python train.py --n_layer=12 --d_model=512 --n_head=12 --n_kv_head=12 --head_dim=64 --d_mlp=2048 --vocab_size=16384 --activation="squared_relu" --norm="rmsnorm" --norm_place="pre" --norm_eps=1e-06 --positions="rope" --rope_base=404000.0 --rope_fraction=1.0 --qk_norm=true --attn_scale=0.125 --bias="none" --tie_embeddings=true --parallel_block=false --extras=["normalized values", "capped logits"] --init="normal" --init_std_qkv=0.0188 --init_std_o=0.0153 --init_std_up=0.0188 --init_std_down=0.0 --optimizer="cautious_adamw" --lr=0.000942 --beta1=0.95 --beta2=0.99 --weight_decay=0.27 --lr_head=0.00916 --warmup_steps=431 --schedule="wsd" --decay_fraction=0.663 --decay_shape="linear" --final_lr_fraction=0.0 --batch_tokens=131072 --seq_len=1024 --doc_mask=false --train_tokens=650500000 --steps=4963 --dataset="wikipedia_en"
Each number is 128 + 32 x the weight over its row's rms, rounded and kept within 0 to 255. Layers, rows and columns count from 0. Numbers have three digits each. The size before them is the row's rms in percent of the matrix's.

# layer 6 MLP down (transposed), 2048x512, rms 0.0371, rows 1299-1405, columns 256-319
117:069137148097148116149144141132085122171110205128087105075109151114104129167104085150178110141114141089170098116081092140113203158122111147147150140109142124057119156136138094103126134147144110
104:109150161148157175112167094128167148097109129139104081141055135101169081114126097147177104147113159127051124055121165139134114092114153104150130117107114060131059123125127146133066132152121207
084:065185101090125095122102146176117100120134146190155135114132083119156127096109140201100117142146154103118125131160144117172106165124162122084154141172135100124053164102153123163117166175113135
113:135089136167087146090084138141103117126080107115045143105111144048136158148106108089091091091162161170150131104138069152207161139126138105116113125137130070125105150085145158183139117095076143
102:121125108130096067144121069182179124134134143163088107127184125096143174184130121183146091113142117138114130181162083189096084143125164129098115147096130182119177172084159088126143120110154096
098:133101152149101144081169132134119088109151119137172126128158137175080134067114097110146129158134100151161107112144139108144152145106120148148088142090092141138125110106137102128090200117100098
105:122161055148091105067115084119128126164093106145102048149122116115138129125186143128132065154136094126090139141176149126105049130133128098126135188106151135124140104113138104116095128113130138
108:151168192130167124109139139150162090052111201179104118125136189184114176096096132160139166110127155154073122107111140147068129106155096123100147105111156072112119216142158099135164115130096149
104:186127125108138142081163150134135135130164111110115161164189161104096161172112128140112145175127133148092164180051131122118090107110146121109136164117134131170133168084105124094124133114084119
104:096084096131103145128142123124103094147078071078124136148162142121086136140115116191155111089101044139132109151189136116112172125157076219118113147110180156119099120095095123099085152108120107
102:140081169165095070071085108143120102158157104065119102104113126099128183122104039081152154110095092090117135098071084156103175166107119207097144115132112116142157103098122141113103134142133091
104:114127145147051132136131110107157168119128086081142077151087101107146107116096084141060120144087115171124088093136158134132137123103145151130142172147093065103068106112150117135120175196127123
095:152120102098155099158145127163126163137120080192109069129097113070186120087160093148128170185105152146172123142079076125154151087110144141166112151156144115125150159117091116161184134155181129
100:167124103106140144226168109141120133120098148158144052071157128164115111138143132072101154186115115090195138119118130066125063144137163174108154125098057136159154134094128109117130091152148136
101:123117111091183101121107139176154122097168086098169090155098076115137195110112112160122143211129099116139124118133144124071154166118126187145100168192164071096119176147161140134131163102174138
110:116164044135170129125125110090150159101143087109133167152089081156113123223135137110095087138124146123103168108071154139143097149108099153167124115102146077085160218130138115117083161111148099
089:092075147075107105168192184127109079115152145120195149078156130111183105137085119134133092118112118174090173118116121115070121099116108084113081123150198111170206182157093139088096130144110212
097:129090134134128138135140105183132138162121133151172094150128129127132120135146125133139079120137142219106071220150154106118091138163099149116196176144143095072098164123147127132120172151079081
102:174124097115092117109154112098094090119076176095117130082167130136113132091088126136074108112158091075097131150134119135117133129123101101122175104115147114069153157132127141106108148086127104
071:134144139211127128085128120144145143133185131131100128098131139108158135184148161167114137066140128148120117130166162153146111137145106048185139182092153137105186075101132148114108116127112137
095:131125120134128129112150086123158093180170085122176126115118134171095154104132123158134153074123186112174174157120140160175098114096169134123196143174157116120105156146114177107127149081132106
099:093125118122087150078120109142101103116128153141096122099099109158153094142164133132079156117100168115143131138140104123142145167110186113117157082146140122161158073089024165136138108071116139
106:164108155134166145079150178119105106069087176099085148095110169131120158166089106158105108138133113093116103167146127165233177142129106090087182126129111144151133130145128119072123090074139144
099:189118141140171089128086138110129110094148151164183117137145106085188149186142136135126143134124089124130108131174088125149159141149076146105114141162155098187182100158151147087082185063132144
100:157138133164182101115191125216152096139114109126123078144107124202111122068123114105118181129158065164112155218193127121157187210139109111086075144091150134181156167093098187142170134148148087
101:167146142040125152154111135138170143120112081130076162138162082175126100135134160136135099138117141137119057134112122111153105199096154170126071103148126173107105113088120177086147134150088148
098:161077160149137127128067158089106132094103156076149087169163080127166126091133121115087173170196219081145113110140130170121095160169123125098093122088114155088157164164143093170139110170147110
106:075143174169085115175106124115101116191083198138097067119131147125166121153115142135116129137110100132146147147128128124124144139196107154094128098082171141171098135187145132104158152102160099
100:104154132134132176159128126157087075158114154084132131099069121117109129126128107086137128137127119152177139082172150153127123177074108151098122089089106093131083103074120126116100091132073185
095:185192102156151123137090129089122107105148148110087136115121087103133195107116176121126136130081097108195143177168154097136142137066115076082147163118078088122109145054094103126139201181116094
106:134152092100107118116082132132120159121154176124158085148141132133179130147142108131120062148113132097139168078183169162129166118192169157089103137113059130130137097076117080129130168127113132
111:134174174155108196166125164157114137081143084067044139079142166078096114097100133154104061115163112112175133108128140111165158133098072108181123152135093105117134156144112158129151097135153094
085:105149140096068087124147124071086141138127093122143117164093112151163127087106207112123199138139129127125177079145113152209132132150156125109149104147107125091064141131170125084102196132092133
110:092147148120131117133157087129147126101118143036216149092139111142136061194119141144102201146137078139125078131125093171126149157132139191122144115087099129171136084130137093081133102134145086
101:056101113168161162127156107099154068143132142165162149164141182117124152152133102125156184101113158108158208182125098116173123143147145132121031146168156152166125110132109113131112135148182113
103:144115103163143090147143157141088115129156117096088125134188122146185098109163155143147162158116117082161146122130101206151158110132118082108168108147051138103063144147096108127134085169145127
100:105170087127125134113187139151137149133143123106127179066102154115065194106113104069128153118144153111132071054105117147183163099083104126161113118161073110100146150110087094130124160120153162
101:144115147112067113136125112156155081150147182153160114090116099127122120125091175092138146111095113160099114202109075134126148083072136112095100122105107102131108164161093135085143162175181153
101:091093093133096121175141134123129133133093087077085133109154102202174094110177150072131074167074139115144105147121119080089112137174145147127108080147139082094104145102176117079078119127111108
104:140129135115082173107135112084114076176128033133161127125128099076123142154135151138159135161129140163129179187133127102139084115166126066084117124110136101146125184176136069107114124160116159
104:117212120212049097128086111122115171155097135169139161125144091131071109130149094121206110088129144118113097141101174110084160194124128080132180062143113152125115189137160117084092094153138106
110:157115108136117143084179163147166156134111077187141129156111137086136130097165121119073162134201123096103104163166151071114130144096194146156081167088202165150104129077161128111132138112147082
087:136116139144099157135139153142151215155140155094139127133133139087120145102079107139140144118128184198099108157172111163099101085108082121213154123140082157066154128091116152124153137143126170
104:175128098116126140189103132163134128166099098186138123116144131095084108109128080132150140115085199121129095098117135154116148119146194136085166127120132074127084092077083106167135111106155152
104:093135164130172125111106104166177098089132131133104184143149140108140162169137097122141113108178075167164156156160065139105133164165109104064193143099108134172109127059143126148123131124099157
091:170145109161128147148165159162149140152115162154113072151163150170115104128170098104206144186070136161139158140142089139130136116140123147076053117105112146096117115088084126154098139131100102
101:174082158107170120171109074117148169131124102126092160077061153055125182149115118079155093128137116083119206174096139078158150150120082116141111134162122157159151148176083087141134166127157118
096:137066114121109149124082199123135141113047091100180109083107179163132122054083114153178163134119095096143134075115129152155111093172092198125136085142123162142115172140089121122093088096135133
092:189142126099144147138175138123168128140169165134092130098148098098120076084157109158165164167143176140088038146168084164050134152142140071099135137151131170170162121117125096125139185069121108
100:115122139112144086090149152143169110140169146169161087122118106129146118127107124123033184129069115111185097180135090117141151128147166151147100139107148203124101129130133165136125130200097179
087:066125142144139124134126138143082149128083165149184162107121084124113140127139169136149166154105125181137093103175061096138111139114140097136183097079092116101130089107219162110083146159124107
094:055119102131099097138137123148173116102087089137142109162155164156134119134176124115169126138149154125127114168149147180129156152150139119132091132154120155132123108144153105123148128081117109
101:137141111136139173141115106255201141124100145212150109100080143109164143127107160141165082156138137204159093148124101131124111165124127116151135112149091122184143165114105123154146123108073167
096:086163137101151088100103104103085147167126128140183103161098080113104086114143109135163118116118101135154202109111117105157124112132100101121141167132211139121106094066130151119111071092138090
094:084126112091146147095122153129142104151138094102155121112129188130128126128142141193123082143063051138109121124173163142118124139094194131123099077168092119165145142092147134105126124159140071
101:091176113070101114176091110158159095162114105185146145142190058130137150122105094064137144123127160138161118127134133095143127157147106120141068151144096082116160154079129120144161125144079093
097:088154170223155127128105160094073137122141147087122180079148129082080187135211121092129123173151165142127124074127141119199125115144076138079093186102112110161123134114134102165124120120112136
100:141161080133139076114105164155185155164121083141153076149140178130116150101070077076113117131100123093065102090072155080098149125182182151126113151094081115095125116141128141123149049167100138
104:100110090167129127129168137147145089133167111121164111141119132088153145175111088086110102180192134177124079100095065175108120073135165112128125132140129073174102196103091149088149160087159120
114:134072159151156109150083111115150192136105114134067088154141105143157119145102154183132131083099143189112128083095140094180120128128128158067133115065135089126151131089121082164097146165119077
089:123121102070123182153122162087105094135149118157103153180130116132097163087161166101152108118133083147139156078115147126145099128159099099106138064106139169125135119120127115160138112135088104
103:193157125145176159096181120115138075121139119211139108171151143131125125147137128099185087094126238172090145177188114100076060147104171170140149104089116166127147143114118105152129165141132109
099:119178126158093106130144112095148138116136170194127105181130151163152099150142062144128158142141105137127096209134143096136172143187112127097175155150133177139196168146140130111108081102146092
077:101156079086120181119123155141050106125168174102110039099084116123145145168135098254137135192158147140148143115157153137097190099105143202124111146156200144113145102140096124072158111120132145
109:114100119132105127142185145111156119112139200147160107166150093116169145110141137170087105165163113152082167082105093171129146134126116157131086099112100169097126136141116121153125088172087102
102:163102139109180135145148101147141163148101091128136069138129144178134134128128123169110170136088130154114128189079124167161077095167094123114149122098083157152099089124184110075110094140081126
098:137122163166148105110149133162146177107179107120121107099119130149067125138154109083127122128132164138105070130153203101098159104183115068082138061115083153146118147099128161116148093135122142
102:171132142105129141081114148061156114091101170107084085132108164102094122134183138128132206177211096150103139118080179054103091182154140118149142127145097118134081112118074127146127167173166150
108:131102136146125166069097104131115154114144108189089119147136137140164162160119177174089153084095178134140128107114172123112205133090135120113103137135091129136061129085077138115093117145093124
100:119112166122154130127133119073173081150099085114161185136115173100118103124155132155129141174114099096139149126155100112220137123123135083111087144101101090093117157121174182128157096128090143
097:136122109166077114179129073099159128082095086157105196111114074142100141078139131170143151120149113110121134145086047139121067147115139147155089132172113109141118146176079135059068138108119109
105:148165097143119069142137153198171159157088101157081161079138129130124005188126154113094165048102103152115112151135163113173058091078157117096102156183141204090187141163115146144132119082130111
112:132194121153131088137075143098057143115102097168140100122106094130173116111091162122125120106114118101128143063128105127143139147087101052165124100189130190137085145103105176121095096091125084
101:102157098094131217161144208144121131120140113137070138145109116129152150100090140142089091108103135168174133104128127203151092117124161128139048115115110160120068097107121156139133200100151163
092:156085152126167059147141145067166091111143169124207135139133076135096120159152133083122111166138130134120129134085116101078133152049093136062180109135106058130105114138139120128108149194115102
099:186117158159126159109123106132102159125159152109092148125204171102133087116152132104077136152122184203131092118151209076088063123135108084128124139153063104157163162148120102107141166129109161
107:128107154161188091129145097161114146159131123115148163099134077111124141177152096086150175147156114109102135082104135128135151126125079133061078134107087115157052129128104122153138110099148125
105:130144112116148119109152148204151078137164098168122150138091145177090132139165158133149170140084154125072121156107174108170161176176136121119175139076147161090106157057128100128137129148112163
084:163088068156143150104108114159147170144069104116112146144172169152090171152117127062160099137147134165171129101096113180110149110106175153127106076121127112140111102113200116127131134082141119
097:136119070140104131131155108129108132081195169088189071124153197127131129132106132086123126125158088163127137183169091169122186109113079127168148090098160109050142114142139121075160104119137074
099:089157170110148080113150127096189140125144119135168049106137125080132114158139133159088161117129142177119138132141117088163125092155147157158152083117137065099156091192181098166118165065149164
104:114128144110173105204109117094099132132118142123133109119134117145140108124149129134098110186115125113133112144107069122093101120140089165151137122135145132143140134098136115092112023123106100
098:088154131139141066082126109127167147088120097213124103134141159118113119163117155124105165111099137114057122132125207131101157189160132190132149148103117080133148144094159098141127130142176169
113:155129126112131139172111153135126136116089132077113145136180193082111116159139144139155106103128132144086163167086108144172034133132135121135156102130098109121159142176098129058130113124092130
101:115144123165105100135115123147131134123088103104154167066157128101135121176108125106083112137079223111159141075142125143130149134109050058164097118159081057159099163164074115086147129160112126
109:150145147135160125150086125167153117131149148131159097209145124128130139172154156192123157134116126126104167171124147151170108117093156147152158155109162143102119101162131076147113168145118113
102:180121152155150105171195116142191101131177110136150071133138145113178097124153112071110109144080084172124065098132162153176178127196136089093091095199108178124097127175099136124074108144094129
107:062147186100096121056114153128123191166144146115152119102162081155087178091122152143151022099155114098128096068118065137131110110179070119117150097157163120100135175120139088145125119173102118
102:104097085184100128120142161106098177158119123104150101150092153096143152146173085119170163112071145105098126130178077102096115156195117145134095124134134201143096116170096116150163190085160093
102:098081104065119091126140147167078136122157093152126128126136115161098128049127136064195069139147115077137150200091132110113116133132055140166133124064082138114137126102153154135127140164089100
107:019150167087161104098092136099151141140125111096110074146143139131101129085196121124102123180105188114067109116087156164129139141149126092084158098174158095109129198100135097162154087173205143
109:108086175139161125131115136018068151146168100140152105094169124131160068144144146134107127143177075158103149146093096179099149164149169086168087109166105121143109157186152134142111102073129113
091:185084131141139078103094115094197126101221100120154056146112132139125056134080069154111142174119125101139097109139171097108125131110109159121156164171144055091128145137162135122103178141128146
097:186040184165126121114052093128142149162107139149094151154143144086118126126117122102096045129149136177138092124120146171124168150105123163160146127121083121083076161092158083090055112120112063
097:119103128175105126126089140119163136139053139191145156121142096137106157137061186169075085155157120097132120084120201093185138113067136114145143139139138106143088127136179161114129137117146134
104:121144170132134104215093118137195083078137104082130141180144060091073098118130073117101137158125075154120116185201134180116145073113065102114123090165090146174126140181136155160207092156033191
104:140183135121139137105197179137090065131125109082107111095123086114124119126115109184082112112113152116179106081156121094110167118120105138092109128152126140111132162077130125098152128173116098
100:121117121109093088089092103124116106104128101154081159120074128110117159109187111123166152103139102057132163083137074074147137106127117130161180143153145120109183118092130163124115156095159165
100:140112072083125111105180101127118154144123146093102122081124117109129096145217170066144118067139088113151084173136105127153157049124130127130082098146143130091147109107125075176120163131136115
103:184164154097124070110128088137188115096111146127121109135186120142154103126132156173066136176115093149128140191138082086087187090141185131129110155172179146097097063162161143194116120170142133
111:136151100162100136132114115165133131156147116068121150058093130096179135184155174056083132158066140091128113116120149114120159122108155173136119155145104108163069146094108127084093144101162081
107:137166103112117066143068098130115138110104153137156095085129141199100096198157149150120105132175081120120061093094137104132127120157090087108081094130124167183131111131110156114078140142139138
113:134143112120044094179127130120122108124177084102122182092088129133162145131134108213092110113213077095091153120136117122120137099128135125103167110171140075185111136094143074139104086139136050
098:154137151098127175188109120135140147095135056144100106163177124142184201135124093109160065153134133096123107109126093140142090078152117100138190145176100065155076092099088098062147147099130100
105:096147178088168117094078119154142197159106123118200149091120097120122078117165116170102118130066080088157151051124093184099107139167116141129118158138183125136141142135163158057159152093106124
108:111123171138112193118153122078136105124083079164096150099111124163151127118114100083107122125102196100143144124152123156111134177106213149124134081158146133157100166108110105174171079133126157
095:125155140093098098114151133137078158153088158108117119175090152087157101159148093100110182186135229128170145105146165094135113151138152135131129117102143111122158162119100142144146137132170121
# layer 6 MLP up, 2048x512, rms 0.0414, rows 1300-1406, columns 256-319
103:129139088112106138125094159168157154079151095137172131157109167122075100095124115080133153103137128092080144125107077104132102147106155138141179121076173142142116127176123036142155115106161109
086:186124095160112140117149192203171135128082162134141157189062128163112121118092086099112150118187155154080086135101128152056103113153157145180144143091081129139138117081139129186094138106075128
115:096130140139136119109103096116138151114148139122198161121130108154190131126137074080173098128134144125099157113152120179134070116136159110082107151150172107191183115155165145108112137106108148
103:141110091130073091139091074111090103160152157102092120101113121170117105098161151158113101164095132123126117097136134097162028125139097151140103153098184133081088145162155111088104102095118120
099:092118050100081179146182182087131160086068147107162148179089119134173113123133115198128134135155108117128116137126105113155099113121110117132125137118124166090155154167109129134115159131039166
107:146084115092107100137113165144161084110066166065111146149141160129155120108108105141176174153128118108083132082119092102156164168119120122163115128145119138122151194208124129147102112054125126
109:122109115144160061120204101121113094172118143139121171141116140151112141160085136099110154141126139111201102116160151130144121123103137116121208163186147048085115147125156170154075105126123150
101:175056143122104089145137103186111132087152061099119133097064113135065142167122102074082129146145107095122112136081139150123124126090138158160153126102122172152145139098161106097202090142111148
103:149133205089148111169145129126073039129107155112092199112116148119162153121126138136177072140152156114191132065133132113106080161134116137169093149136095148130157086123074136180094119144109154
097:103116088147164139139160104119135095154076117143097115128121108150090146102155118124133168150112125113090093153128129154109054137107138069108090087139141073147148160119156149149128140144116146
106:142095124101150126116093147102120132151108129103105115186134164113102170117082114163127160080151113133181233166062136115129160130137148141151094110140150084155139154120147120172124143119141137
101:125107159119088146130145165107124145156149105132095172160136120162125156128083148117139179103130108159130175133150180132083166152162178189112129107096173141139103190149104104133090127163146134
101:182163136136077122118113098163252151119134093149131169140103144111121096106134121063177137136113133134126110094121100118112165099141147163110124105117145099074125166164175148150119117078096083
092:102144133091080127205089052129126146155159164216174158117082186192161109119113063147158101109111132132147015066080101174149031086156174093141118158089117102073051150118175181130098052106119104
110:128043115114093090118131169133161170183170103172154124107107197160095166124125139153102156143155093130135064106130166120119151137102084170171115127143099111132171130134125084135074180099125143
093:114111140112112122126139058096115175129107105131179153156086171095085154121197142114148096193132099123098103165097105094136102163105105082162128113114135167152136142107092084140075136134097180
103:167136091088137138140158086109163155167113146211154121173152176151174137084151113132191072133204178145107153133096112170160063167156194155123177096114135129175142092150157103149138122128167145
099:133073080119135126086157072140130076102034133131130160174139164112122140144102096149138143151163122087117116124151132134121111100059137084116148114078089137149168124140142180176131118094087103
085:151102096142140076164154120128129102113071144100156120126150097119121117072078111087160145122143114086143130111099102098058131094133150228113099102146122087099081106140117112153148104123129104
097:129088162116054077152131150075110122096141099122152136176127148100192158139051081142122168141102117189098086091160111141076135190087019142109094144167095118115101121102148130123167119135157192
093:133151099101157141204130100121175168135103113143148138181123154107169097120150075080167161142078128163131078105151132110150147159164119172060153147163085106087059140126106158117129111133122132
101:093092109131123076132169132122106126133136094149143131184125183152105146125094147132134127053108106126114124095087169197094123061108111082178145113099077137092090135161154044148105114192074167
099:120090169126111165132085097108163119165122112117139130178083156135095098143212136061130154159147133116152142155118124110186077060150141124163179143155123140082100129197115150129119091172175149
101:118073133136111082128103132202134152129105138108122220137101128044206074157115125147117121070164050098166139115139092120154101115079146097126168109106164122089133176145108125125126148046096111
102:086143169096123074121112097130119110134119157137161147183040054137161126146177124122134117122159102117154127145123152097136148127077142146116098115110097133102142170115081088121171041114144146
098:086109133070096058124088113141132133133132175131106116114157079141138184122180148101123159157102133142182102114135085082133088111122197091114114149165095098149150121201162112150116121116129141
107:090029214098174123109127093099115132103051123160142129140104167079100085142147066170147095127130167091083194093130103129158101112153146134110137147105127064084147125157154117145160105073101067
098:078119109132074134169116140179139114124102150160101182121087131100114128075108087100158101135122148091117120098121080184092096168163094154143094205117099083148170129156076104144154123135108134
088:151138120110175143193128114064099153124131143075089126165053159153122140045089092083143120137162158102199203094113143151154133132127175107103142136104130152078122154142105136130107121165168095
108:138085114113088093135110102116102165117114129105089127139103123117155142127152070083165089134115102127188122140157119160168156130160147167113119180193164168090133143117124079133141153121130095
108:130135144099139075116113086099191153186161145128108140135114193102134124148121117096135119152148127145110130130073140131120143137153142133141075147124138083162143138191161141140112163147125128
090:146099181099152133141139138153152142160111141149185139150111059158144110095077111117072120139180151052054146101077121131145091147142092198187085129093130067098110149146121125107153113242186172
109:130159127154132118105117158148158092172089100130128154136105144140172114106134140091144170177213142100089119100137069089144099105133133132083105126134091088070129181133142158129148059172159135
096:038116111091163090209122147148099172177141157192206140111092089164100092058145120165118085145153105091079172129114120119141130143104170077131084076100115170166151133138114089119120107128105119
104:162109087085147123170106129088091114129149080132170140152135099179190099146181072159151118149136141085125120130134152168092145121130078139164044119101172152111117146145111094105154132131094115
097:168132117142157148138078104150103122114117099225130129139069126140176177112146136110106088101134129142092079075067160181123143106066078122143072144141166155076138109119169083131125125114146108
096:149159138110145121116133095087124078133147097152158143086159120143138066124158143148108125140155117073107186109075084150091088137085079167111170145110105112110146176173172093184111082111147129
099:184120140121131143134135122129125113119093122121155158110141094077118084108159165136165188113123160107076146127093127143140117138141140112127143103117176133096066163168157128130146136233108100
104:116104104138166127127138121135128190178085141133158129156140164143100090140095044120135132129135116120106109098134119098103137090203084178119066224096169126116113113124129125145186127149102103
104:130060130069054088146121126090153069117094122145126105177148135149172172098127071147109123061116130132095118170130117086090134157098124101116124160170153126125149181162199114190121130117176100
109:124111126151199069116130131179179147104121130132085170135125131094170128095148126146140189129135076118145165122109126174201099167116129127096146113173127068128144137128133108109182054113099138
090:131145125113139072152103096137152057115086111167148125125082152117149152158158173163103095100113128069145130071080164077067124151116153085133132164174144160120150116150122127098107106106142143
103:143056141113116134139110152154174156071108161131084161162129085167089137159169092113151126147175088116168149107091183150168105071093143108129051127089128131077109195224129058107122062128114113
106:123102107145083088121122127141148136164174131139199132118125120168137091151113181135109108139136116129145092074095158095184126083121138154131138156162111124141093132165160096149149119132158165
090:120098136118126081135118216156138154166083128169161134114066136110147073137164158058124077152187094130162140153177158158157142129170147146119206180129145065123158148100124122100088100134168088
103:044100142083101110141118143114143107186130180127119147143114103176166172135121107040112144119165120128146144162114153152134122140141138138125160136093160180150099198113178060170144153150152129
093:143075134108164111135110151133130144165145069143172142114145162104112163107142093166101114131162119136068139172114159132151166163128131093118205109127100124133062190154147096169113075120117098
096:172106094081167109166171152133211124119129132112074137177101172138101157152111187124167113030115200140079161121157041199136141112144102133108127100092120141153122138134114102138136121074151134
101:190135151132120091116096119108194123154126138127094146127082102150130112076176095126105170110148141150111114131138123132107118138119161128110143098143157119101161173083153147145145057133161110
081:121143191078078107170134127107108132138136070158150140171116136166153078115118130123109087123100082107133165067137149105160142087130107182124141158121078110111172199143139109134162125098133134
096:127090097112096147202149124080117138069092141069122147114120117108133159104173077114113121134132142116162168114129127174164139122139146133050132104128125128137166095129126093101158120136148097
103:070059045105147135141124118148178060114127122186079184119138156153113136100108133117099119111160103140132150087165112131102126113121103126127135126142094119138182131122096091145080094164128074
099:121150116122192149124141153114165098106154179110066166128126107152120162101081107120146133068180135074126130110112136094145112092209139156152088101105123087110114156123141140145168156104164129
094:133096153095113120192097113125155165104091178131176137120141135184068114133114095113155162157124117166060146136147095176118086086154171123125142111147135129101110132138141116138104113102110117
099:136141127142142116142097147125201129140079119181109171131164174144200151136106125146173119105178105076165160097163119132135173082151067116173204129135170118089108120184112127176156119115042150
095:085130102140088131140162151153165114138120088109150080130046196120110131136123111154157114100112167125130043109105123125146173073179069112093066139075110147134139159170129121142133079084145153
097:175139113123096106138126212096173142139107142112122144131087143149112162113111147151136154102141115140152108131118185103106083117134096077065112111086120108097148180126231137109058142146147090
104:177119149103131147123126168118090167108113123065126174150095079165134151114181095056113118104122136096175127117144112134150110072097119099144120181094161146107118194175104110129171107101146117
109:109134105143148146133051141169181048170108114130121100114120193076108117136164155162100149140191141133135131132096137141142189108115154149159103136176156111075141142121138135171156085067063101
089:199116127127095154145125103162144136066067136125110128097118149166115084077095129144150115156204182113172113093090098121112062112096112149093104196162097110133123159142157143114181136143137091
100:124107111124060128120162147136138156084104140101157136126120201113107138172098132153101105157149149139144090124048187184131069139160102122112119194137148129148187150111101116187139118134047156
100:071114128087102175111163100127122140127148137159108162109090215162104128165135052142186108123193114106133168103109145146041094127177158130156114098152125113075114211168093082144147103078089069
080:122122127151167046142129126096190124107098067101088094082101135106139132128086111102190090161106133174139176098112071157208124139176166112091072116125115102171110119108128145139103078109091080
110:066112160053101112164114121131086170081106129151159158160104150169108125149175116187128109126132185196074099112091128135173082120078103146135124143129078124144114135139135126148054139143126118
097:121076098102136162166088048102112140119041134133120145116053081169145095092150112115143182118108155091074191109127108083120091118141098139144121162108100150130118132126134175134150099115116200
100:139161096168101173120124098136101138140143154180152142124075096220126105154078139156107166100138165169140144132132086135230082107173187122164151117133123161089150109082138126177105005087087161
099:137063165099119203108083190147138142157076110182111145158092107155185100141107164173136076105170104132168176075138097095142127050063124115176089134125135139090099115147075089169135118165084169
107:096154174099094118090112111123158055126144142131073151107094152164110111116162149108086158174180088157145141126065073113114126121159144142166158162147224167064173194140160096090145139085068112
101:161119101126126167156159137140161138121082133136108160117159131128107081151112105200112122069207132129098158101133113057129092061188125114176207122097135112111103123125109144135115061154135158
099:080122106061120100137086175093173131121153121148127141152111178072123109122074165076074124115137181086116142122097139088121137097194181134171138131093163143114085152136138156138202127088157161
106:142073161126143137177177156122111119142171154118088218131115148090148189107123171125188102103184121142126078124128047142167126110143155080123178119134141198155152159146114149162091108143127139
109:175131116146083022152114129178148029113138091147105157178131151115088115172075090150181105107120079109080146127122133113111116104067127129119103130143133108107095141083103125134128095108145140
097:086108103108075139154172138099149127126123137113159181148062113212145092156085101139131066147098174134145160061109110135205138120133144169115128167104101150101156159113158099110100106141108126
090:125119135100117104154148139082135138107148097139131178150092163136157159142090174130098126102120119140104103124181085117129152069149146131124137179102163142083136185125108140161094148131073149
098:098095138100124120130138188151177108085138121148107133227118128107173113073169080077165123126194149101067169121149078169093092111175115091160160114099131125107140169175121095180180093125068136
107:131123138154154114168141117135081104140147151127082188133110105129109137144142172131106105136129142093117127115065151103098077125131048104132088122135193110084101184161162138134141063063128098
107:170092130106126141163132067146140171227156113107177144186083132161147127084121089142183137147107136133106178107126147128166082159178128135127128134115135193080092137149123101127142065114158056
089:145113138086038116184095145137129177098173099169139140137112129089190175185177063164142154174162147069116104097133124102075159146158053126121065105094157141114152122147149099117147136145147126
098:092121176101122096147122080155152063107095134162089166133093068134103123117154106178123119086107131118149146138099140136090097115063166093124122121132132066089118172175123158144105087126125133
101:199145152111128143152083173144177085164064155165089171134143113114146150133163142064124156150152130100135127103138131135104118145079123101138147166113156140150107163166079108155171084166119110
103:158081153149150115142118103089100131173074093172144134155127135122196135176121146107112112119147133117141165133207144125116092119117123142157142125134134091141149129189110112100145114146135191
097:086091124144092067160121112144074101120074129127112152136142146127162139102143103102087166112151115097145109082067152114154127075154154173137096148143139079102161139108160091131106140136137163
112:109138145123168105106159176127142127146112164226116150171138080113173148142156092126138172126110156100154129106146113117140142119194174124100098167148077187133088129165108109121127094173132097
100:155126171108121126172116104065178066177088127094137149164122140142152166168123140147164068166100119100085160135150106089162126175131196111135133143143100108069154121134175188168137091055120143
105:129080106089165100113094133089137124147114139156140156127102111084184153140152134118153151192121178077131099159151096152178142128156105131191104169136168166113109109194128155164101119110109070
099:034114125138148133150093131114157155176132199130145168179125174197176153127180154148097122161147085126179085167155145077171126130164180078125114109106158163095097120181104102167125125138127107
108:116110155096124135134130197077137157136088102161087093128140092142138180128093130103141164144216148139103167137087104102135105110187135177110092106109108157112126111130075107162161143148134102
103:102116137131153138131105106128118104142168102114166204139115126150185095126142160107130087135141188123163137125094153175107086092100158111129115144128137116115082178158089057108079049128099122
102:133135173102110068162111170140139099116138185071151145176085148156134088092123164199166148149130093159114103113088111190137105076109180139055204146112078150089081133132115092144142070175168173
107:171107158135142118147162178120136077196100109137094144141136144117136154128145141111190142154090099070130114146100121103138093133114099138171087174135096148147155139124160057139158107162074130
107:147120143069083182193141150181124089172103132082079165108150112130101128109082141135157127130109173114116154155126100113119150099207122123074092201125123146154111144133142168197117119144118155
095:117128128175110107171105134166120212201107090212161145197068144183128119107167109132150141092121178127129077101093153137128115075162172119164082124099148136116112158098134144122083110081113070
103:155122107084136138134136074194142147173069125116158130116143153152102133091102160122136085046122191119119146133131141173100032142098105104128136107136127071080124193113139150136150143152147169
102:063115148109139067129118042121121132175155152162128134114121155086101106124156085130147103099102108115082121093090103097137116173136075213152129188166185158123175098112089034135092128105143147
106:136138072156179167143151142051099092151059155114146155131108185107115164129133135133203126109119168034157139105117140089119107104077135124093129128093098203128138167169117151122097125102134129
100:122058138124133103121109075146140132145019141074117081152115117106118116154086076176133134086157162117112186144116133094141147108127106156170095185107123081179190108119109074105172093149064141
103:137133115147082102106136125115109089130105107095110116119137108081112158135170145098095109082151125127106138090147127110098062131117069106086140159086171170115128103124111132115168067087091140
094:147137150123152129172120152163175175151114050113122123117096162141158125117097159165159115102128161173109074100095137147101136138172074126172057137073162133116139104117109117118153124137128128
102:156081133116127097121124153128140107169060184098121161109111134190144124120118122195140121068147079084175140120088125089112110116169161143126121156121174106121086131155185188124147145068037086
113:163091144096146159148104199194097137179142157103060167134078121056140112058121114126202136159137149107083180111115128112113132104182133182134151165137147095149149138143092119153157138152116161
105:077089125140140093140098112111134099110129122099123187132116106152181138146169109103121116078133118098162114135157157160137146125110112150147115167061074115143136141160151119130131073152148133
109:086111079134091107111180162112165104166161106159133087144109094091088109125122122088095100133173135114113094083051115116196148155143150139136180190105138089151147131151162096126144119121190121
099:085099134100082166122146149122160136053114149142087149096054148107094151120131140117189143149147155138140109119096107128177143093093110155059070126128172119090121077150159184152170103161118115
101:143112107149133151166193100183145163113133093131154143150101194108096149113164147149129175134144138094141134100158128116172159093167125103111073150076157103086163142129173139128148135178101082
106:121114155141116121123123134109184140153142142121143122112085167180147146117125153135162101101121195160072123113151097206114149115149116113065116137115186119113153159131093140122167091146126098
095:112097094061155111154177049136168133104122124102135148161144138105101090050177111144086092134158082122143175110137098159121094147093125117155148116121182164084124107157118080121105118176059112
097:125081086173145121133115140138160097126114113118152128114136193124131167142148132144137107111200158142130092060135107130117108107125135075129111163094127162101113140081139106092150130179100086